config.toml
batch_tokens = 65536
train_tokens = 431100000
max_steps = 6579
Each number is 500 + 25 x the weight over its row's rms, rounded and kept within 0 to 999. Layers, rows and columns count from 0. Numbers have three digits each. The size before them is the row's rms in percent of the matrix's.

# layer 4 MLP down (transposed), 1024x512, rms 0.0307, rows 648-719, columns 64-127
100:520530521526473488520478502473494533521508525515497497528547543520487523490479448492511514543476543478479526493500536448517531451503496490497508502518485513528476511500483479489507519542501496
098:520518512508469526488493496495500553475489467475558513466494488471530530477515485503484473479499527464526513543481497457509506476542524504472492496482515521472484454508486436485492470504521474
104:465491484486557470458536507516550466471499510515520529484491500475499489543496553477498453520488490467481503453487495497481522456499488504517509465479530492481507546535499463465468491512524486
098:505508469481520513494480529500529482455520520496485462531497516495485536496483564501488529465495534530480492501462509527457498537473486536514510505470509574526468546477514502549508508504519529
101:480555475458482486498473528538532512474479493500475495469479483493465499456480487440425483494517538539481487572500469453525515491494505488510502472499491479532488501496464536508565484498512480
103:491492548487525505471502498484504515513430491511510500491481494510487467542446499467472507527507520492522543549450532458508483466482521514522491523484526567496484511527484454494466493500483469
097:492487468506496505526490526493492475506492498535484527511512486494501512511494564492512471496520526499511505494501508462483518537492513482514522464518473470528486522538490511520483515486499514
094:476497493461493500500498518497524481521493507573542493505508528533511500509501490464454471510489508506448468470473518481485495514549505436471487576518485536479535469520440462457497483480515520
096:538480516519494459455523481461523508525515480512482518483487504521506511464492518504475469514466532504508507502503516489511466482515505525512530504526555515470538493507485464520503509501492499
094:476503502500546490520536536491473489538530514512469495494522537475471486479527476508509489459494482494532486485515510494485502478493539542515530483462490509496482431458516495502518496510501488
098:480494490465429542512510518483509486488497547509527546518461482529521488538487476482548444474498477539534458531497456525515487510505517484472551519508499499520486542507501522462509509520506517
106:539509508458454431453511497508514459502492444495487507471512513518500502466498497518506484494457512488497499495511517506513504480503509485490500499495466509540525563496484501528461527486463511
104:487512552492511479522523512492501463473502535519457492512470494463502461478498475514518541450509439503521522489444480500519496516536493495502513500484482564531499529475503444498528495452512511
102:500539503487482543535544525499490498458507502491511471521531494520538485536502506478511550522455538521505495503490487483510512485523493476499460533482464511539496492506516446521495509505516501
106:500475496507565529502501531491504517546507536497521456526458486503519488520497498545535482488502467514465497497509513495504481517501519471518491489474499530497471489474475499454545495499487509
096:506547482508479463524530493490455513480466512527544498525473531518487540467492504602526511522469487493504527515480502474485504566501484455538515435533523449495477503516493543515501484535540516
101:513495428515514531513507465467533506493519500535524492554504531459457491504493481496484526465484503484534497493528513493498527487506498497504521491489495496482485484544534556496513522523554531
098:500521502490513516533494451447552515520492533509496551497491496505523514534494507493532547531484536485468466483502509482499492479468504520494442472500511504469508470504508500497476479507506519
097:507488460499500491473444513533496496499510501479461439511474544528473522489530496470476524548479504543476439530485459499470510520465516537505486474525479483499498495513511512475464473480510494
099:536484506508498449481478501513477457532539493526491515478528486531519500476500467503519510483527476476475485520499465501506508482547545480534482495504501454502511473486464486527487488466503434
096:472512469497506511443530503471513516507469507525488488503505501486471544548477534527464479505514538468531471520518524499480530531534526505466507516494488469532486470470423466494514461542521485
102:487500477499484482506531484516549533483522503471563496472513487536503517500468512473518495478494504484482488488523492483481525467469483502519516491502444539517505473506511489486492501463481495
100:528499569501463491505506508466493538483522517528527471474511511504519513474510540470504506489508489470471541508487485494495498532495520534497488462465497518517483497479516479499564517545482480
100:499512533489510513523460501498515482492502500500450465532437562484506469536538481513523555470466528457539449468477471570527542502513487533525518523525484494541511458481489542476476508492534473
100:493505492536494468488542492496494502468505498540446492454520503481492486475507450486511496520492445507492480532490519498540467459487518559513528450495468532504478486493499520500507479489519502
100:501472480503485464518467514505545547526493541465492470476505494486534496535523536506502505532479452553470524524491471490553513517522485483530489462453489523477483498497500531490481506471486557
099:535497496510512497509518442480534461542511509490494509532491492552495470488551486497534523510531486493472455445495470534504499447454502447480513536477514515488515514493495515508584460485498502
102:472510480510460503508489472456465468504524533470487477492543480479518500498499474491507456493500519494449458484465502508529460485484524489511522534481499493510488485480522508461448478507477471
101:488465499506492501529532510505546456549470495486521487547516446566504483516495498517505491484525512509452483573521478533505509506505512477463499491521468502504516471508528486508515534504506539
101:526507458493469552517493514474535510515504489439486479515536517499496493505510501464441480509538484503494516502493513495484471526471496512508471527523527517498475549513514514481540505480511515
095:511480447524478505524518480479505483492538455495523448504504499472513538496518512484516481489517491541502519466506481502543488499524532498520504535460502496509512488498506517498568486522524533
099:496491484540515544496514516491545553518481500540474511461520537543500478497514455516526523506467493492542523533498468437497514516497521505468504480545477523486517540468523490524496452469504529
104:482488519498501501534483510474538497478498516486518503462541514474509512522499485507542484511513504458508510455483512499501478517545517512536518520479518487522529489486497487478530493543479544
101:537523524525488511473537453499506496474496477476523506534502533469518485528490521525504518494548523484493486449546481467467493535542508506460511490503490526523485524557535529514535477481528513
105:492546471472492534543464480499506486546455539511455544529456498524506544493503545517517528484495512497487475481501486489513516477508515461465504533523490481446469542470455524527454465539509512
097:524509523543502468527499505502486449511474532485499511518484485506540528494521484523519510509527525448486509523457496503473509527523490487509478496493551472498492487450483474461520540493506460
095:465504479500513531509563499471485477508456484464491503492463487488478519504508535466519489483471516483513519518488507506501506460510486476490508521503508497479513499465513462501511515491519493
105:500558458473523501504544542496475462529495540506514483498549504505495472503526493532480525509461484496506524502470517524465498499509491474493483491497554494483534494455492468491487534521471512
105:527484499521486498498493524503494498460487544500469494541454456502484484519514498429549521490516503503492482465515516431533500526501541494496480509478488537500490481444477511504513490480512532
100:531512502508484511502508514476506507473486502482476520475483499473507474535520468555502470503504522471451486494481479458502489495548486489485501551468507482489546485486557505471458494512491499
100:498461513528507526500490495504483488517540481460503450547512513472476488511466565506509501487497483497497499515515468507505487495495527466506509500485506472492510449505483496486469521519500509
094:519474540471524516494469525517484469456529490462548506540533489491496518496523479513506473474494445490487487468502501535517518487526487507512532476479560506536489542512521509488512522477478508
097:480445500508530492558483493467486477481463466474497500528513487519495577485496447455539531500500560498459495524488514444527488521509472492515464513538475457508524506490448468482521478469471483
096:517479485539514491506471495531491532501522459489465538500470493496514531504464481470564485492526565518471544523531523480516508508523526493541508543494490492519523511454555555555508507470485501
102:491457486485483527483525493492484469482454505495506509524498496509534462463529539501512499512475480477501470516478531433523494487532492530480531553491470517432500513574489464499530474547487505
100:478512520494522484536489531501480535498473513510518494472505518532483494532495486509514466495528449506479534498511497505540515515531549492497499520488497496469502476504515531488442492483462520
102:502440449502500504532489517466499497505490523489520533538503542509488508473539538461522516501514509487519524532449539507496471483482458483505500540533479535520504508538462485477471504480505494
095:540506507506460491481561500505491497498523509493478462510480484517520497477505538515484498472467525516560504473535530514542508492492494504496472522517517523454516494510492548518500536490536523
105:500549497505513489502518483523516529481456496497520497488505491493495490492538482517447499501491479489444513509512527477498519467507478493500480554502477498473484485522492445550516520538478508
101:456524509521532438536444488482453497496503479479504495488492497476515545482542487484450507537497490486482456497535527496534539502492510531501500507546519485470560470518495461512452479535510504
102:467516493519515491530451470498522502507523523507488508493517523498479476524482468506492527470473483512538522517473508515508487508526453469509516533494538536506536476540507547497500463528538454
102:495514513507487496464472479481474531470531476503485477456488455505486482538544506490535535490522472492525473466521527483522510480526525541492496511469524505469477514479470535511541524489498501
096:501500481510469523546492526513451522490488476537524514510468451446494475500471516484479461570487477483471492476455498514480500467503524472497465512467485528473529515505485500510449452515483481
097:506502562486514509495473521477479538492483505506530497514485471493487455453490503492492506483441448490544520469507490504520493551498484525519496479468515466498530475501474518513481485480513458
098:511514508457510485508490481510517525522508523524490466473475493453572468497485503509513487488479506544492508524495510482452545516493497479471480518468495489526534476530522482555502514540495436
104:500503541508504447463491486462484497481522513511470513475532519539484520540481483449483507519485486475521511470488504493492530517458526493516487468458470515462534476490511489547484498497485476
094:532500499496505529515517541544450531498462491544481474501493554527525521515516477461516491492510475528489487501528481520503470502496464540510511509546487525494471497492476525501516477514484499
101:510519523504520478471519474516539520514484490502500509508485504500506460535482511508481507529504484467545530470501497504575486533525459521489500481488494456464519464541548516481467525489553513
096:505527476499494501479476502489493462551499464476496526478488453533526502473512475512471483472508524502519460432486461502544509512495521497516518507476489497473514503530455530481498508490475536
098:502485487473492510528488465466494544536521493467500475497509530494514511490530491490511526497540476479536473516527452483493488515508491488530456479511507483533464492490451520468525480484472541
107:492507490446491489492476479533478492474531489516503540495569485510469481495495537488517523496458452483507544527508492475532434522498514504463516485479532452466506467464496491466481528490518544
100:548516506502481482505535512473544469522518493569548472521474495449505515530501514529554495498515489506516504489488452516487515534456470523454555480522517499474523495496487508490487493481504488
092:506524497509527484540506492507485514506486493513518564506462442511515482493478505513518486508534491504489504472532516522521486519544479511515507537523500517454495462499515470518505479534479469
103:482449532475483485478517528484496470458527490522486511492501512492510506492477477470518497487574518487462501488497489470468493546516456503527500490496522524486526476506496497504520491509481563
106:466459449513521511495499493518516470510479507442537490513462470485524506487522440510530541514468513540512523512528463509514519521521502458482505487498489487511473512499505465459455472443501525
102:486476495521463482484487545532534542513503556566506503504505526531496487465490489506527517511471503485467519497507501441522464515476497533481482527476510536514497510483484515460492498498507543
097:513475525488501502488510470522478525494497471460524502511511473509499483503538498483523500486536491517489496539533519472467483514472495453494495467505513520504481506508533541493504448507512457
098:508475537475519486516497518529459499507495533497508535472516465497485515452523526539474502497466483539483526535516488506531483481466456509522510539473540522480463526549497492516513539499487522
099:446497511507500467504448498465510549503507464510482462512537539518506464475470452486487513478562506479496542534558474480499507447480496479472450551517499453476508531495531513506510495496479446
108:468513508492480492542489486495501527525451483483498454502530497521508486481518510521492478505533520469529476499480530534487512525532502480535528499516495480506484490530441510503499473463507508
106:517496493482473507502520544468490513506481478483490488519520513503466492489491471500459487465489531528503453504508513528493506496497485480508520505466500487498456526458496473502469511486496469
101:461502490503467492517472452558508478511518506537471522468527527477501546496556509488491521547537505517519525504470514478528513470478496481531475494488457475510489499508458505530468464520514521
# layer 4 MLP gate, 1024x512, rms 0.0484, rows 649-719, columns 64-127
100:487493508483477476460511506512496497491529529465481455486511479506473498528530466515529537515523499506513506469544464513504514480512503485470527539532552523511503510498515520485500514489464499
107:534497532498522465503488507451501487508505479523489476550464545490521495487555478540512454532481473500506526464553490524475541446477502482487491529486479493506502469523536502501487486543522515
104:475518463469502514526541493470517465511548522512503507518450539494549512527515497478486540513514509475515523434496525504528511494470502502485508530489537525471506499521469482479472479474466531
102:514502461511470523524519496503475516494493495530480518523481471493475552529553518506478491480468470519508480488466497492534527491474527524529505500515410510485529483502505516511510531536482429
104:520501521530547479517505508513519482508539500494519546461472475476473494492492522519477454487518479546494521490536553476499520465543485533507493494464549495524512493495521527484530500487484445
093:492491458459513451499526471491487545492505480514497514545500509471480532487526470489529542510467478497476523466502482520499481436526528524442463526472482478471517448520517469489514469461502508
095:475535501479511474504506516510555476510488510471503506470433493541519507483494513488490497516513462459516463488492518491505486493502488506509491486510484490479485495485497499477487482517511486
095:488501564475526519458519459538487505503507505506524504489503507498504491485516483521479504544488502489505504543515493493510524476504495489487509485495441424472439530528532512507480493506478533
098:493515494491493455497453536464480485473487470470513469479515495475496514538515512496512522525516487501491496502507509432486472515550476535469422449571540525480529517521506538499489472538478539
101:527520553534478482504469519508505522543459485523508485506516489472501500474510529505506515468429504492497512498497532554480538534521487499528504508476533474510544533433514487514463513521507528
102:491491510541529464540484460470479527491486512520501525500468530512532560538504503535531505508499508485501532483516518473488496504484499472497498482497516527522468519456454528520494471472543448
099:497517480503495498486474479513513514498496508506490518492502478530485518514504536509470489524479553469487521511522571487468505469494463474490454475486518492519474495487524523493500535484472480
103:505500492493531504481485486574500535516498480521473491504490464472489468535532470480494502512497508472494501484505516494525525510536494521535494518510535497450469539491507483503510451479544465
089:484465504534527525502501501470486518516530528493494466546482469521475484512501473509528481441489517502480504531481511533546446527472496504516516492492492512504476460488505533460512465465547479
096:436533471504488475534502523482493533534485503545511501532495495537528525448488510502515531547487536458544488480494498502484475515500495554525498472493512500490506509488497509479508493528457523
094:513489519486560460524518495482490478506481453507517496489530507448501547522452503545512462465514504462472492470524509544521550529445458511499476518473481465487464470492479509499480492513463518
102:484472510499494483534516505503505483497530520461520465467525506515498500468493520514504480486500510477486533490517503519469506537539480495519554505482481532502466448507522512496514544502497521
094:542528484522530512525494484483494487495465472509485517438512449499531452478476501533489459501491493512506536526496492471489527507531499519536482501516519517517529517509496488517533509479535529
094:516554506489545516493537514468489521501490524484498449510478492489507477501427523501516488491496552455480503492509504484489469510475498493485491457489482485508547515490482506520538494530483499
091:514527470497507512465494525484542522525514517543455485487477546521478525520480524480497454572478507478471525489516498492484521566538474531465562474527505511508465546493521509491504521540558490
100:522465520497513547481520515535438483541443471502507505509472534522470541547559489481479480470515507443493511490517476496503461459536507525478469510498496468443503510483489484493483484519463441
106:501480482479490500483471482483501517488504520541501523527475513496503462488511523502491507502501531502512477509519461504510488494487494539439486527457493543487467516510492529507508499536460526
106:541534477457459435473547444496545505524475498503541485541545443524508481491497490541483508517537494500497500514504525514521502534449527476480507472497477497477500485501536498513506522509514477
100:539505505496495486485539472496517490506484527483478482465526581472493469498466510497499480487506463496463478462515522493525495498550483513499472477543475528546505484494495482523501472481464480
105:460527516489540520472498483499474482509416496532466523493489457494495501537519454482543492466524492501538498500524547484505549480469525470499482551567482522489484497500524565510538492483502479
102:467485485525479467483500498481493496515445543503555480493500481484485496532499497487475473477517500476453560503467464500488510538461493537561470479463510494486454513522510503489514481521520463
100:527503518498509479487491484469484496523502503452507488524539528551509537482529486512497519493517458482528500536511488528515490435480489466494500476483512495490486548481507511544466522485482519
102:559514461471499459458501504527439457516506533526486496437502484517438525483489532530522566502494475471496481534480501498509564492473521495518499486526504516517515498457529508518533510548481496
098:502485531465461488483548495512480469497451464523513524484503483454484509458522497451486541526481495491540478495495515482536525535481489514494493519481447469497481483521475525518462505499514486
095:522523526515516508485490497510480482489486500553493484537514499513496454474440507523493522467524521487516528473487519461509488483488465526495525496481491521470481486504505497484520482481514468
097:475505503517482483501510527500474489505490466509517496524471518497450498465483493500488528528468512512458527497483472474534467568476518495525515464491527509500541498468567521479493507501568507
104:476477493509519512510505479499518548505475528528540520511477531526508510479513501505516512468487446456498483497509476514504506470516497491501483449500531531471455536463497512489506509546465499
102:541495507490526473519545487509498488520543523513506497512545514504529480518524518472506501529486513521512511523553468523478513527529481500556523463505506471529540486472498494467516519498530491
104:493495520504528493524462463509483484512527477491543520496499499481511520498502532523501448496469512487527478485489472511487518495531492494540474512527565524513461515528513511482494562542474507
099:475481510505476520460469518510514488470558521555456501499499505529525483497475486475494492474425560518499496474511510515506482466502533506537460503486519491473482490543507500490501528505526539
095:536485469525495470467464481493514489538491477506495519508457517471537544474513514516519493522483561537458472496443473523457519532521504518464521473462532523503498544485521530526502486497458477
097:476555502499489493537438506478511526549501540488473505464539521506494491504491489507503532484524471479514523468520515517494543487544521450484518491484561533533458501459509498512535511467475546
106:487522533509499519494506488511455489491455477519536516494483483518505517533508472508474506482518480452474509491537513495491508479561495466459510517527518508459493536539502464480492478496525523
100:488544504532487514494523464533485539512506522508512505492487494462483522502521498479474479544486508488477496510448469502490517472495499482476485482490486493518520524528523512497456469550441514
100:470469470538520505498494491508505550476500485516465478460492496533518502500482501493513513461497524476529494473517506498442511460463493509498469532540516470504451493497483472532514517518442496
091:469441529505499512459506488473528482479489512513487484499445483523500508515563488484518471468494519512466518506491509495529458465501477516481437528486511492492508479491500535551471459513532453
092:514492520488483513455517495499476496484476470456496511525474520504497513492488495526473471510521534506498526448505477517502506463518484493493489458453526526499514492476492509506475518535502479
096:519489477496515502519511524535483542477461527479517529520545473506488496469491526518442489482475530459472467494505489545507534446542481473506516522501525519542535487534497499519495467531506473
097:462477476511568468527458524518470509507470470477501458507495521490460494489521504508467526478529507478492510469487525508501501478492531474527467493514522492514504494535485505501495556475428528
096:531512519503525481496502484483478499553513511522526556520495508476486525482541518538501490454471511534474476467507502498459513509480477492502518458530513502515476481517475458477535512510491521
100:505478506530526512502471515466502452472503502513550510525491507482521501492506517469506439483464499516546507473489480478491502513483536500475557522489463552470503501508468545537497461520441499
095:591514513494480467457472545520503536484479515539488492466458470517506462485502512516483542509505505478509512501530468476526492507524490544496473482453519479511502475557474496504460460486517466
102:528487486579474488466488513473506501530465508512499531470462501480481513525456494514523459488476495496483480496499512470469455507505501519465555451501506538517474495519464497511480544506542491
101:513511501491546476523464458520480513531485476539504515507499502533534435449505499479539523489500489467479480484518468463430516490464476502497513514523482509469479515497518521496517500466526530
100:501447496504502481528485471523530467476510532556535510504502475526521534535484528518499478509530454477509421475476468532488512504509469512503522531446543551467443475504523492509547496502508507
101:452437539525484509524468524486488501506486503522513467484493503455494504486496480487494492469492509491529492469518513497480449520482505506473495496486463480505472459527481525493487512524532480
098:454504527510534460509536466503534491500531480527486514486458485519466508500468525520518519499453540473559545496503497468455480462504487511466490508496537483510505435501503532495526496515469472
100:544543520505516550484514501479487537493488514505512503529507488462487541502518517441512476482522551476532508495497505569545521487431508487510520503471551486531529443491522539503496534503499449
098:482539545468472440487502507511482476462493479484477522489471516517484504501546500517485458511501499477491503496527474471491488472461503512514498521498520462466502482514491461480511485484470446
102:535473518519503497523518513484484552539517489543475456466488446503475484529510492523535501522486505485495491474487500501468493483574543466457494513505526526492486461469535494470510491522471533
093:511524507489487508485471478520505499536490467504555527495494526514534518466514480479518532526488493463487494490502492464489517525525524500526508542492536499489526467526475487488507512564484508
101:453488499496518529544478529514479479517511495515497509499520502463544509534485434511495475481511490503448495505519520525486525496507463496501526506508505474491511498470462495481518488530482518
097:505508548468450498452484480493508492517506485496511526513481519541472524498501514489493524487484496483448448507465478497465507532506523528489470500464525515522493474506484477521465545460505498
099:516474488541504489509504505447520513524500495562454511470456528493497481512519448564500490493485512508482481529503516495472498485510508491465501501519445456493502523450457523480513489544517519
104:501534545550472459523505514472502477448496523456484474548463499512503540483481508528491505507510484503489517497516471454549495479502529509477514514544472489494506536514492492492472507561515485
098:470445481473507532469524520510519480503581444498491521496520514509512513507471464464513515475534502511516530536494513461490498499487451475484484515458511482500499498506523503486503474487479528
092:514528495520490464508549520510520510489488471456481511547529497526504498505433543540484509470523517474484502497509516488502454533507458475514534514559498541487489510514519521485503526513492519
102:462520510481527505480518510477476528520511502513530488468485496500485537489519495494472469494494475511509468537474506511504495497473525491508460495457490526510469509491487502530521534491533536
105:484488492495536475485520528515542457503482461453516478486477497492499500470482482507512506458493498479524490542551496508456538466506499496491494460511518442497470486498463473479486518478532527
099:496454520520457505493494476441440535506478468525489461490525487475474520486517472528528518494481511469496496500527489500495519522497498533521542555558507494503499512483494459494498534451487517
095:496521476502463487506508504531453559487496525462542511521511519543516513460489480470505505483494535525426496500462540486467468507491519479469532512519486492507498523519497514517494541515440489
098:503483471491502506491458525549523472512468526499485492479428510521512496491527513547434491536485495527544516504493519527530483522520468509470494534525488495490472539514518524511483511534537528
099:480507506504482506471463525492483525508519483492480543463506496498501533483490543501461512481512468463497538485518500473488502501448523477516441525544509521488556553496532489471490502522435504
104:517484527514490453531495484492473531526490501460499516522526499466520483458497540487473476474553433484515509525513503476509557501520528497535522542495464472520508498508557499486483490469531496
104:477503497510522480538512473561520455478482518484510488461440486506496481493488483518521506485471569517525491517503436509459484460542534493493543513564467523499552517509475545480509502489477478
108:493475467518506527514447485522533524540515495563500470514499517478518498499495485484474516500480446501480490472457528515501528505507518496481500542484469477491490516500522521478485517503488439
# layer 4 MLP up, 1024x512, rms 0.051, rows 649-719, columns 64-127
097:506519472487518474476523499537472457494472519474450509513495498484518497508480532481482475518517488473475515509514528523501497473500517469496513508526493502493510536506524528517483518489502548
104:493518508505534504513524499531497510482510498508552537471499486529459457512495519487517547467552468543484488550468508501525474504511484533534488500473535504500502475470467514510516492475478499
104:538499495499529458526475501474473504516487519501502511518551531506507478446510488517491475514490454499500491493536525502495491517453539500495507493500511512501468479456473523505501459547469508
100:509518460534496500520507496511484498516483472468485524486448494532530508488495527517477477507538499498464534512501477523462511490495541492474499544475570498506502523512527499477479503517467560
106:490509482471488449503508486490496518532494478486479540507520468482484535504482502470522496506505502478540538456538527518503524490485478490528541492543537492477461503475502520534499504529557471
094:497500492510525471462493524489521529527480496480495498463463513518512488446534452498535536507456479446480534537494495535514473447501526508475464532436507536489556484473536482505516498504532526
095:529499484548523488518469483512475521486469492420487479540494474463466498496473481518509519478486533544501497490520533514521505484465455547522490477486505490512452520487534528519505521513490491
096:458503463471514515498496530499536496467441514518517505505497494532522526516474533507497517498451482512487483490493515490515504509491483459502521511502502451560498442506486503523499480465507514
092:484498512507468510537496490530522503493478516507497463505494474543510481495480462476487469517502505493504473492463505430525494505532496481509489509546473496484490519507467501480467492479485515
100:521481457475513460501503481482486534517509469486505465459498517434470504457507481467467516478501435462503523475538568491425526519517512529503468498472509513539515438464494521508482500500476483
107:477511529520484521520526479494478483501508497506523506564495482524504493493500512495487513489501506508471461500533515511513496465558448544540502505508517481487451480478525473493521487502537497
106:510470457484465524512465527510493501493490490480494530487477466518484512477493526536481524532506517491505496561552538440461486532500471489521526491537518461504520517461484512482490462583472549
100:503531525522482500484516481439515527490495462512490497493536484488537490527484471515554508478502475517498484510513511514498492444490471499490496483463487476490483508464500481506481487492502515
098:467504502491469465525527463538527554502478530507507515481514563497484490506505455484492543512501523472527522498446493513470514504498478499532513561504536495435513549521526494556462504498505465
098:507521499505530502504478511487537492492536519528509505484516551490483518512554479485519511469484537500467545509520493524514564483509512506492490523474489499509475536490478456531507505456531479
098:473476531503551515492485487489469456528508495469552534559536476490452509469493501517516458492512482467504515537503516515528496471493519468459518471512502509528515470460477531521524425490483493
092:468509520478510487512505495501483491492517464500497491512509537535514518525525515527533485494515505499526482491490491516488466493508496486479519515490468512544527560453500492511493493512525528
099:496518498488505528471508505474501498472447499535535543523532520481505491481482484521478500482576489477549523478531512480494474503522480498504524542503520454506494487498499472515490502462487487
100:412466490447483502515551503492501539529475497469554532498490484516492468507506467485540483510492552540515500487493493533496503526499463501504498536492535478477435502519492494520499498495524488
096:543477566558530505528476542547531498475513508494473503515523542473496477501497511504534493493542459496490508467516474530506467496514510484502494480461503526466519493471510517533520456501472527
099:471485440525501496479463517484456467551485506523491480492485522502494484547532502472506481515493485499520522496510493499535503483517498483490480502481514438462533518441488464533503533463487461
100:490548528530498472539497523501464481523547486532489506504530490514498495538514475489437508479476455504517460526535542517467504491507510489492501467497516452504548484495528516469490493450507485
106:519519508510526457511509515504521494526502513523554506482498519540478493498496502501476448556489534500504560479528437510480533503559518524460511485491552500525464501506487497509526510470512516
094:533490456506472519515461447502489502499460543492479462518506528512542475531488514487515512507510490474503498474526519533489500534497541498516504525490449534535521481529537514538525474500463492
099:502518512535479531511498498526512445497519462514506533515501525473519518464501473511486480447537509496505505520506535509495579496482479515547506516509519528479489528493492473504538548483499499
098:486527520501496519529502505542464471511524476455469519532525493500498455483530470506535511568484469467525502467517519513461528500519507476456492489511504486522517492501507469527524470471471485
102:533513473479533496504546501492539480498506489501523527471521490518547492498479477489503491472485518504521484510485479488553509529504468467506479461557502504517489540518453508519494479504527485
097:492473541478475525510493517511513517489462480503492491520511540509583519536499450468503505518493543513517534507529527498469530490499466510537494489482529532495509436519522533494476523511475474
102:480499486545521446525489509512497524481537514517506543506473507540489474507474553525558524470510467470516476540492508466514556501488535454496495466479504495507496494470507480458501510484472541
097:501500509531490511472484512516485512485513530477512550499480482560515488469453524506495491491472501434498512495508527499518546487521495487491497522491528487497488500471524500494490513499523487
095:497478488488522543509461473477521449488492537460538479542488489481499503542497549511502473493521539423534527499452475512493503474523504462464490540501497526519468469461480496486475477547459534
101:507524490424529511523509500495473506504524525454461458513520480549503526473462534479480535475515513534487479469531502486496466524483465519534537526533493472454512462499503512523519521495485528
097:479555445449515500456499529489492502507479503519500527557494460526433501512524499520497489511469461504546503512494513507474478502482483511530486460478499506526528525477464491490486530529493459
108:501470487530533489510516523467490523491533561534444517488477483526473527489488489508482539495507458514512502513535507465497507479471515531476498459513452514514490480486519530488500520462523499
094:459512471503514525456449508520464498484525508520506460533518514476498501528498472450502485477465479525509469495556535536515494480505522520485492503538476530486512493496507482523482490468485484
100:493441511472501492499502449483519486498482510513500514530518495510491481528480509528533530544491525532485479476516527472510483486502494529468536516489517468530526497494530522476492456507491510
101:486534526478526499459485510481493509496494501500429509527554465506485483492490516530513500498482528510493487528546430422494495548470494497531531484459562492506509542457521485492529475469524549
096:525518472507493520454506505516525464541514485520511457449491498536497486497465499525452504470467532509500561474460523524504537498525469489477469523475524504483472504488435555482516492502528480
100:500551516524436510476541466511486519525514531544525506533527501458472502509460477491454495516504524490475492474524450516486503449474484494513505501504494517538512537513506491503502511511526518
099:483507507467497501488481476505531466518496490477489521518467478511486490489466474471511518505498517514533470491490468499497488536500475511494492519479471525560538491503471529503539519496528547
089:467516488519480459487481526511535483508466523521486534477526503556550516473467531519567502501536526513486454506502501506464473521492495493495495503512478481520466504515497526545519491484512471
098:531483517502508535477541469480520484480497501508528435499498522506487471530495545522486470494526506459513506497485524493474483490532504504465513516494454520511465528486514553468493483528483543
096:516517497498473495509507566434483483521501499478470476515513541501446441501523547488495547507497444483533503531493467488461451496470509510469530510504502513490522479561454489482510542506512524
102:538506514535506513501477541518474486467506513545497488508473466509469537482476502469551471495516531499493517503494531503480513478504537489530459537457480501512531472494471537515473538484449551
101:507528483492468532526494506489492484478488473514464520521449519466492505527481511492506479497459477484533467476511515525475519491503535538495524515508475472522512529474513502479515532509477469
099:484533519492545505477473487468441496519489512511465522447502467523486527501448474525506497529525496472465484523515500490466481467511490483481488495471521531513512486484517483548530509516466486
094:450532478479455450526492481510529495466527435475503494493516467499482528493507497474510498505496481492457532497511540497531478494494491517509544503506474513527514455455477511504535523471494527
107:528543533466520473508498500502467485523523444475490520511514446545498459491506519483514525488530497470499499496513501461446500465508532503489469494473519488501518512519539508503484539493477483
100:503496479544499511478497500508525488509482502475459462481494483557524514508512498484507496524504516494553461527519479540521485470504508489463519522490513516517526533512496528508474432475501491
106:465458485508471486514509522532483508466527448507531491559509526453487453464492491451533513520525545501502520514508493518504483493471475507472549461461503481480505491514508499503496525515485541
102:474506528549503501497583554513532483483510494485482469509487522464516511518490559522518514496530540525497540540471518497520527511456454498519506486515481525493555479491512544465487482443492515
097:518466525482502485496474452514551475467478543514463462522528505506472483520441554491524578464499520500459515525514492536511488524470477520515496480525519514491483511505488481553465539546518557
106:514484449469521484489482520514512524517519489503519451491478461474497516515513480466492487512512497491498486532454549502494516445461526454523493531470513537494504553549578502507535487498511500
097:503468487548553501500522495530505482462513524494551539478549507501508521477479483505452501505523483488501494467525475500471452505508479502504456484529507488504483460493510491470502508468469528
098:502504475483461489502487489491532474504489499492530507470490493500523501480507523466438497487514459508495536508507518504483483538484494501490486531529538469521472509464502456477500464510544494
093:505509536515524492509509478516502495519475502499502501517474485465480445523472502516503472485501528517482538516517514531466497490477519467508501493527494478485484453496469476492488503501535517
100:512447483448505551504476475477501481514512498487483516529458516508512535497447463484468499474519476507510513500520509518468483507491492504481464521484475506494495483467433506527532512511458502
100:530511497512514495509535483516522509446488517529482505498459488494479510487499503450491464560467446459511520523515513491489493494492473534502528507506529536557532514501489475500549527487470480
102:498532471511512469493487543528471515528550452564485490498529526519525477529480509533500520468515544493453482513503516483486520505466512524518505505547506494500517488474527473510483518465507482
100:474516537522523504519539514482496483541471487486521523528497520530488505475513494514506532516554504503493514512543497471513454523486508474478507475531463487524522511460506488507500464478494548
098:506461495470484504489466485495497476511513495478452517479553517541511516465477469518523500494489522473511477502573505490536459498492485504517489524527502483497506432498526475494489509483495505
090:484454464526487514462462509523504492514449535451474488472551520484544488558486513521486511494490485543519492475504478518528519495527522477546504473513497543508481521516488489521485484537515513
100:501524509506453519480451455526501559493506484486486490497521497522504480468465523510470507499479535498516497506474508523520486494434508509541519490536550471512439494466479514493540503511495523
109:522502467480476532474469483492528504499529513545475522468475545492494498504529551505537465543454468533460456490516478520491506535489486506552516517507507516472554510475461465536499541503536520
105:497524548507493483505499476499512482502534493516512517516507492514534502423469510463487493497453499505477487557492481458432498501506502469480505504525573522485493509516463471525470475493536466
098:537469543497502501500519545501466505520466519502488503445491513495447499525507470487481489524537556504488467470494498534482464460447514481520495514489534532465518521495501441484523474468485504
097:481498502522518490515517469478507537512513523512446488503521493455478492486474504476513504474522516483495486497485488509477516500510512527505473468502530543484503503504551481493529486519454505
094:491444442469515479499501561492481493447554498449513535504513480478513501508483523488488462518505486495510497495453490484493489498501475509498498500487471541504512476492509461481492580469497499
109:496465531503510495497496482477497438516528511482487499472472482519497501482526527521502497481477508512515456482474484488488485463514525535488489504487511487524510535512460491517493481528532516
104:488480500547470473495490478539515490485514500446526495527467522497515499497488508466513543464534500535503496523519531489527518500504523500527471548476480450486522483481559521501498484482490527
116:515492500471520539527503502500526522482485520525515469531517543555520504511498511471474503481460451542499485511467501485487456510467496487485522505491539474470469499528533503478519468503494491